Weights of a small GPT-style language model, trained from scratch on English Wikipedia: 16 layers, tied embeddings.
Each number is 128 + 24 x the weight over its row's rms, rounded and kept within 0 to 255. Layers, rows and columns count from 0. Numbers have three digits each. The size before them is the row's rms in percent of the matrix's.

# q: layer 2 attention query, 96x96, rms 0.204, rows 15-30,46-61,78-93, columns 0-95
# k: layer 2 attention key, 32x96, rms 0.182, rows 14-29, columns 0-95
q46 084:102149123135107141095092097106148113164112103142157106110110134145093109131149173103132124168135143132112110123071118140127121110126136098098109161120157061107108129121168165151130132117093124149166132115111138108109070126130140138090101112116128110171120143150129149157134125102148183099
q78 094:124126116144132084162145103074109091092146153145175119141115159151167118127156124130130131079153098123123123151081164154158115108125124135135108146136113129150124143141101137188144157144123109118117114110108130105086125075149149140128169131140153122152121098152143144117199146133107142119
k14 107:135124090173120138101144110130139136126131161125147134156135111153165163148133128080137108073129170154130132115133154133140125106132162113174148156106131175137113125078131097118096145127150117148089138139141105157177161144081094108163106120143136161152145160103142125102136119137160114170
q15 095:122098128094134112136131079125175115090168106106133150120116135168141128112145125147167176105124122145085156126076119109130099122090198088149156107137112109107115141146117163166105135098142124109165098144099150112100107146129125145126126118150155145166135097129130141137131103097142098117
q47 083:093153131111162131145161105136140134098120128135168164096106151120157145140147089100120144091104115112143130156110162101148098134115117102164134149139129149154121130140089118139101171127143133135147139140152124151148081115140087163176139153105187154145123116106118093106121138130054130128
q79 132:149158170102097144155145145114143126147189108179128128138133122118124146116148120116145109091130094083134143125109096110169124117068141127128136139131111145120146103131140120159147162129149113169139150149141163135134123151122165109153138108108111129141097130163102069110131156169079085109
k15 115:117104133150098127121117082101148130145075176140120106131110152083151135107104108145152164118091206128116144135140142125121163137130142109115139163149100108103122135079138121110144094160149134166126126106102156123116116106135117107138101123152122132143177096133155126134180086152139098119
q16 057:140115141101175111156122129099134104140141114084134141123159145161108124131123130146164121118137113122158148084160120097098125172156083127131075121157129121126119108105138114091107124127148147122136093138110165158099170197116130163115131153126073099125097137128110106132137118170091108111
q48 067:097149118204156154134116164156121122130120147078107138120131140139141102129141135138178113113126126070085128107102097132117104111112102129123112159173161173190146102150129113113125101146165131111156121120121130182135131145126140148137149140165104153097084127136127110123149116140131122140
q80 074:140160125113140146107111099098097125120176112142116155103141112093130142112139088102085097147153102088156126115106169100122124135145162097159157128142153126094129117119082130153118121105112145115092124102197149110114107137108126157146116176117151092139119099087107136118141129133096169138
k16 110:162134101147109144143142118158112129135119156089167131139109081153117148111157142103142105154108155102142108107143130168149136099124146102117113162157133149121099156089130096116077144104158075122111140143119138140131166121067109083139091103099147144118137173114120098081124139120145130141
q17 063:094120113137122128109139078167171157117078115126144102097147153109124122114140126101115133149129122105139136071102141144145092111126161075091160128105115115111130156108103137111122136098128116121126161088076151114131068095117115137146156122146192143120140098161137130132121120133124160156
q49 098:164114114104122110155156067148113119111111131153158117152128108134126181103155096109133109115120128137162156133153124140147167121158172098157132139103080139120120173140137116103100133132103119171120148170151139109111145109086088081112107094099158125145157145115137094113098132139117153118
q81 104:127071173125121121169153109182121135128094134126130084167126109159149096141149130097142113109144127141110151101138126181180110131097099147109139131110111151170149174128134118129153132150114091094119127171058122139112160123135105080144158121104135133139118140134115133134143114133136146134
k17 111:104132146129138130128158160136169179092127131164117091125134187093154170160088104118132115127139143143148163155099137119090097094122098175141146122081151136159144121094096150127148127112134121140086120069129125112150136104140130158149136137167131094143121112131153148130152111108147114119
q18 073:122135137144108145128114091129122110121053077148106137110081133123125144165142102127135134110080121120148191115099146116163119095133186108079127115113120148158131137145104132116134119150156117143163134150097088107115100081123158140093126115146126139122136133128172143131146127106087148123
q50 068:143147150128126121157136094148100138110151157117181140186134112115127126134118084121120087141188135139173142104108134159171096145126139091085156110087091136105122155118112118093124125156157119143121133153115179119127128141092125108115113098115139151191158120110141130116120123103142116144
q82 103:095124145100118153167150119095142099124158126141161097118151152127171119124156072094134138060119122160141147149122156163151127144123157134127118109104127110161119169125106159130129144149129107132097162099120153147096154119139119152197173148158141150145109147105138136117158111140124123155
k18 094:137150145105092150127143156155122167076151146150097090098138133082131170167107096122120142164125125128127104159147132138137097097164098147133160133093134148172147117088141171085152099106103160157126123116139085093137122127124139132122145143124108134149147107079161159133136127137151125112
q19 077:116098121114148138124116112114181143121087110107141155107102133113125113145107130143147128129145145105161148097131137099152068145094123093109138127133123123185139165111107114103138198127105116131120160118097129139105111125102148140145117110129101142160085076133075097103166118147105149098
q51 120:158116133105130135122158080160092145161127147136160129153104088166110167108154107101140095109115141097173148112143110128159161100150136101136111163116111147127134150125155116127126123144153124130147166169152131121127138138070082098107086088097145118141145155139112107098110151140168134100
q83 127:122095134134149118164179117166103167120155158096155099151129122128166173141157105090129096070141082141113176095118107167138141127105097146111140108134123159119146150107095131139159142160143117105116150131098120126114177125106126089149148135117123127141108150122083143104139117160139115133
k19 083:141121097139130111116140149085138141111177154152154165121142147113122102120087122119126153099110135177170111153149189130115104128121173168165153141113101126131106111095095123124125173119155107136114111099109130137147153097141180113141118143149130150135171113141167106084128140118111133165
q20 086:136127111150141163130138117105138121139144143136120090112182121169130136120131152123100110088125122153109114159088114156136151105159147144125139103129121117093106078139102115163076110115145141137169117112153118119151142138116127101091141160132142169134160192099194171133129122147159125107
q52 111:104145140144116125140104178094128098116112096141088119101144174090127112166090129157107173154121113158092103155096134112112112149113100126132178099119137079138122121129113134140135117112082148121130090099119120158115110139162152170146164148142118118124133097147155159171137122146108142163
q84 118:118158099126116134105099160114160110141115108166128127108108125121100124120080161151136188182121147115126105156115152127101111096159143098167143121103139082126089102160136092115091114118134162172135120109125130149144082129140126152115095119146144131116152131099173117147111163100144145159
k20 060:175102175114137100119156081153131109147111120127086136149138100135119134102166191129104116100143106099085142106157083116130120117129134112102108112127122119119190097145149141137150140125117110126177143180109091116129102158122112127116125105096079141120104117132099121139109148149131131096
q21 107:168103095126126150165150142150093149130166166132150104120099111164167156099097082141096131101187133119121142139153131101121152174112093139159125132129131138115139120126103094127091111089141119090129103140157146122148195158115119095146104136105137097113141151129115141104127137142129138165
q53 090:124085107139125134162120155138173112119103144101101147065143149083149108119123132145109148162104130120109117124171142117101117144099123169123131135169130119099129104131113114088109156071092119080111099102120136147132150133151137131147142127109107109075118117091131127114170110172094114145
q85 108:159126079095121106118109164160118076115114137119157121109127141120120105114086164141109139170098141132158107137171125080070156126133109150137121146160134140112128128133166112082112120092135165115145101119138127163155148124102127167119104163124096123141136119144123104121084153124136078102
k21 121:114153123133112113124119139159154096145136140113087125112132114143124139096178134135105151157119142089116095074142105113099143122109131081120060115134133143103132118142179122104143158167126139121122132149116147137120113227108094127124154123133110136121090172143103121138125108116141151119
q22 091:134136161123132120141102115109108117133117095130094164139108124116113109150119163076183128146084161136148148103117105129152146064124138116075086111124113132150097139118135175181161148152125135132102153165102105148117112119139156150127129101108134156172130099153096149136138114096128116143
q54 088:132172167124081119111129100129104135152085152148126102141109114123101110145116134109132104137136102134126157130113092134132174146151112096113074100119148132127141147140172167130168112172156136149155151156116091122110099123122134167110109110137116098171137140138151141152101118132201151099
q86 101:108112127155143122138147085139159133117124142122132129128108171159160118141146108125133143111133101158133155135078168174175124101091165112136107121119142148179095112158109117156165141139185106099111131151132087112088117117147125132138143104130159085156143129094138131123172118120150149171
k22 110:137132113124148155141095118151144136112143123106169138146164154120111153121126113129142137134107145146157144148124158096109135132114116169154156165119110176102122152119157124097099164089116145149114125139162147136164187132121119118110129165123129101108150132105156117087162142126105030130
q23 104:088125154117110128155146153148161154119089139091130123106118150094147149134150082148108144153128151126133120130144094100100104128144102156123138136139135168106165184136129135069137169102118115079102127134127144111115146173141156165174128114136118088071114112131102108120134128116145130162
q55 100:149090107112147110131151094150145149128133132120135163152100108161118135092155099099147121124108148075130114068178118124119112110118176136135113134116138148142095117164096115152100153130143106132113147152139161131110140165096119068138109093134144135123150140089138105081134122143071131108
q87 117:148140124128115134164148121158127140105120123086136123116152144078149107151137132087095083104128096127145166117151118129123154161099114174105134118168108183127164144094115115130129162113110085087133154149103145128119160148136140114158163174121106113153117146109122157084135129126111078147
k23 069:141142138099078107072138159116140097117149137170124100080125133130129108134104109115115168160093123133092085163107101134125141136160127126151129134155116137138138117145159128113125061120059163150150117087115140132122101119152100149126109162106129120118095111165148136145108105123134167136
q24 076:133092133127138117209131147166111135109135137123115128130130149083117128131103112134143109154124110127157125146161138103128139115152105135132113100148114143153110184148113138082147176129108133121049126146111109131145163155153177147146129122132117105155127124150123144064142093153102106139
q56 107:150119129121130133158152122166111150164131143127146116115112098150105141092143091127126103113118157086187137110173145123121146088153149140131105172146124144135124121124127096115095152113172106131112162182142129137147170136096090101142072131092146107126128155118112102077109142116151127098
q88 126:112092124138128124190143121167094162094105131101119133118130151119132128108151097114109108132149134133159186111164125147109132129111124159105099123152135200156135144109101109110130139147160111094108142165115092109109160179113133113167131107122119106120124166122092134071143123130111111143
k24 052:138152122131119162146078145114146106134119107134121113107158131126150138122094168092143154132122155129140131142111142076129124121171104123112140161145118118092117137166188106149082097139135116142089093082161154172144163133127119127120133182121140100143141171111139116125127147066124136150
q25 097:129085100099121150218133159145140117121137128141126122128131135131155113100105087175115149143181105124132126157175138112134142159129112152127107103144133147150137137107134126076143118141154122089092106147146102112145185152141157156160141125111117117105138135174127153099156104132114122115
q57 104:164097098098131130140141128139108147146144140112127117101126099105128166088148095154107114123138127097172159111193137090099124111131141162136132142143091150117124121113130115078092147122150098139094120144121163125160174124099094130127116138112102122101138147114116079067130148135112083147
q89 103:126103122101104092090154135163114115127113151106103110128155160122105107141113106117135105153129131135169138121184113094084096126172115147123086142166116172161159143091148130090117130122130119078122127147152108160119128166141111116133148103129130055096126136126137124099097119124166120123
k25 078:113138127123133117147091129103102159096121114116108114129127129164132102154135145139100145183097106152110121114111127130135159154112096088107131093123137132139157136170115126176136129086093133137170112097083179108134117134135176145140147185115150149110090094161129140156143094127119167108
q26 110:132184153161099137145140136115123094122132118159130099143147130153090111139119145122102124100087114156132126143086120154162110093134153087149144100117140137147098125139135116176119097130176174136137148122091087134149134104123087148133131144161150159170125169130165169114120128143146086142
q58 086:144153117168164077122141101147145114161128132125160182126101136156108134141138129129151141121145142141145136160093154150159118120131122120142116158138077153158181125105092090142101134088092098126132168158118181109123121122104147123095121180112160105124131128142170121096108107122107132114
q90 117:124120138163138169134122161163154166109157112177124117152059114120146116138103106139129149121144147128132115115103118136186108141098136093137169138080154145147102096150130104163147103137106115183134120125070126144133116130119130109151117100111126164177154122124116113096120139106142139154
k26 123:146123162130101180201134098139116152156146151139093111127164125112109142117117154107124113107141142112149156116135128147120131081173116158084152120109150128155106131096128137157138084153140144168112102107124078135134134139137119115133150158148077128168137141095154147145175148118118112155
q27 091:131140129090145140143107122165106136165096079095123132115173145104114137129114137106102122127104153152097086155143104124116127122178127082154123128134128063090133138108133119129123097134094162155125118095140056137137145122139126115123118121152143074092152143092146139152121136154113158107
q59 075:138129141134086093100105128078128067153141101192108159113117143110145076145116134111141103123128140128100168115149144136139131146100133114123122134149112059119160080158162137142125063109137115128124132099120157140118111099140101141121135146142118138156135111155133148152149126168149152114
q91 096:119132118178072100200120126089151120093161132150148083166114150121174146139133162134098154124169149153116148099109123164085155089096099141133122126130119137129160090171129109129137133126146128107125147114097128136106148153129124114129123149093113145134123128122111149163100121099096141143
k27 090:147152141118148135109105141155128136163162134089118124140130101152084131103139140139085122150177159158115055122144117144106141102138079114116134143127119140146091135080122100145093161137133113107110126125157138166178145136101109107118108099112153066129136111127131099103130113150157142156
q28 110:113166149132093153185130143137114079104126126119148063127169123126151121152121080136112159128135141118121124160122130117133139118150115131142140135164131123109146123122122142090104103128175145141143126127125087115162167152106111174112122161130164065149162144077127149127102122109173125118
q60 086:123097152159140123114175142098148135137146124139146099171112116150118131116082096110177164102118137131085129085117091129147145098155137130153115106097150157170107128111129115164155122140121173132149128165167140151102116145160111112179151108129123172176137111120134102130129121126122087105
q92 100:136153118116179131127076131156126144119139115124093148102117089101102151114107121098111133147157117127133130090136110128125119120087136119162111102091133139123127134126121126120161166151111118118110119149100142125164113179144129112131122123119118114135106149102080101135063116075109067193
k28 116:139107144084135120103141114139112114145105095115114105076152102104092116118127121123128112157182158175162187139123097105159167184170135157084158128137112114142155169125144122151126140118092120076115135131124140144131133084148148118120139153114139137128141119074143133124143138120115125112
q29 106:129159138147127146158111122134082124109185182086110113094138123094135160120127131146101094134153100125138135165114140142086157126125121140135123080126117170105134151102089129135115133124159161116094129104117098119156156187134161158139154149125133114157112160120146147114109091121139081153
q61 076:120092161137143144195130156131116152136084125095130087140093113092126096114141138132151075148138105149137145128171149100134137125122115143091108118163170182134102127149131150081146137143175111135117127154127137122112106142168162150142143107115127138147096138163104130080126138123130102158
q93 114:151155089104128131131168153134138116137153098181129106068116154117127096142130143156136134117129082125114164156132153093160127079065133152129158120122102109120110100125100119137127115116119081136145118161128147126160119101120149113162152122095136120189147108133120133073127152143129117146
k29 130:122164151094084147183078137150133122117103106128143098134142135119127122125136119121187151112080131121124133130084126175140111151158130149170180121121142145165141156123144124121154102102092176156144136119112187126095110109125120139104119152138128131134107131123152131134131103152116109071
q30 091:096101140114125099108124151114153104166062061144107109162134124155166136148101125112125131159097145125116111114128138132139143095092107096072135154124130084132117153119179120109117112148120116104155173169108148150120112102117104121135128113126129160142119107157115134140159148088125157097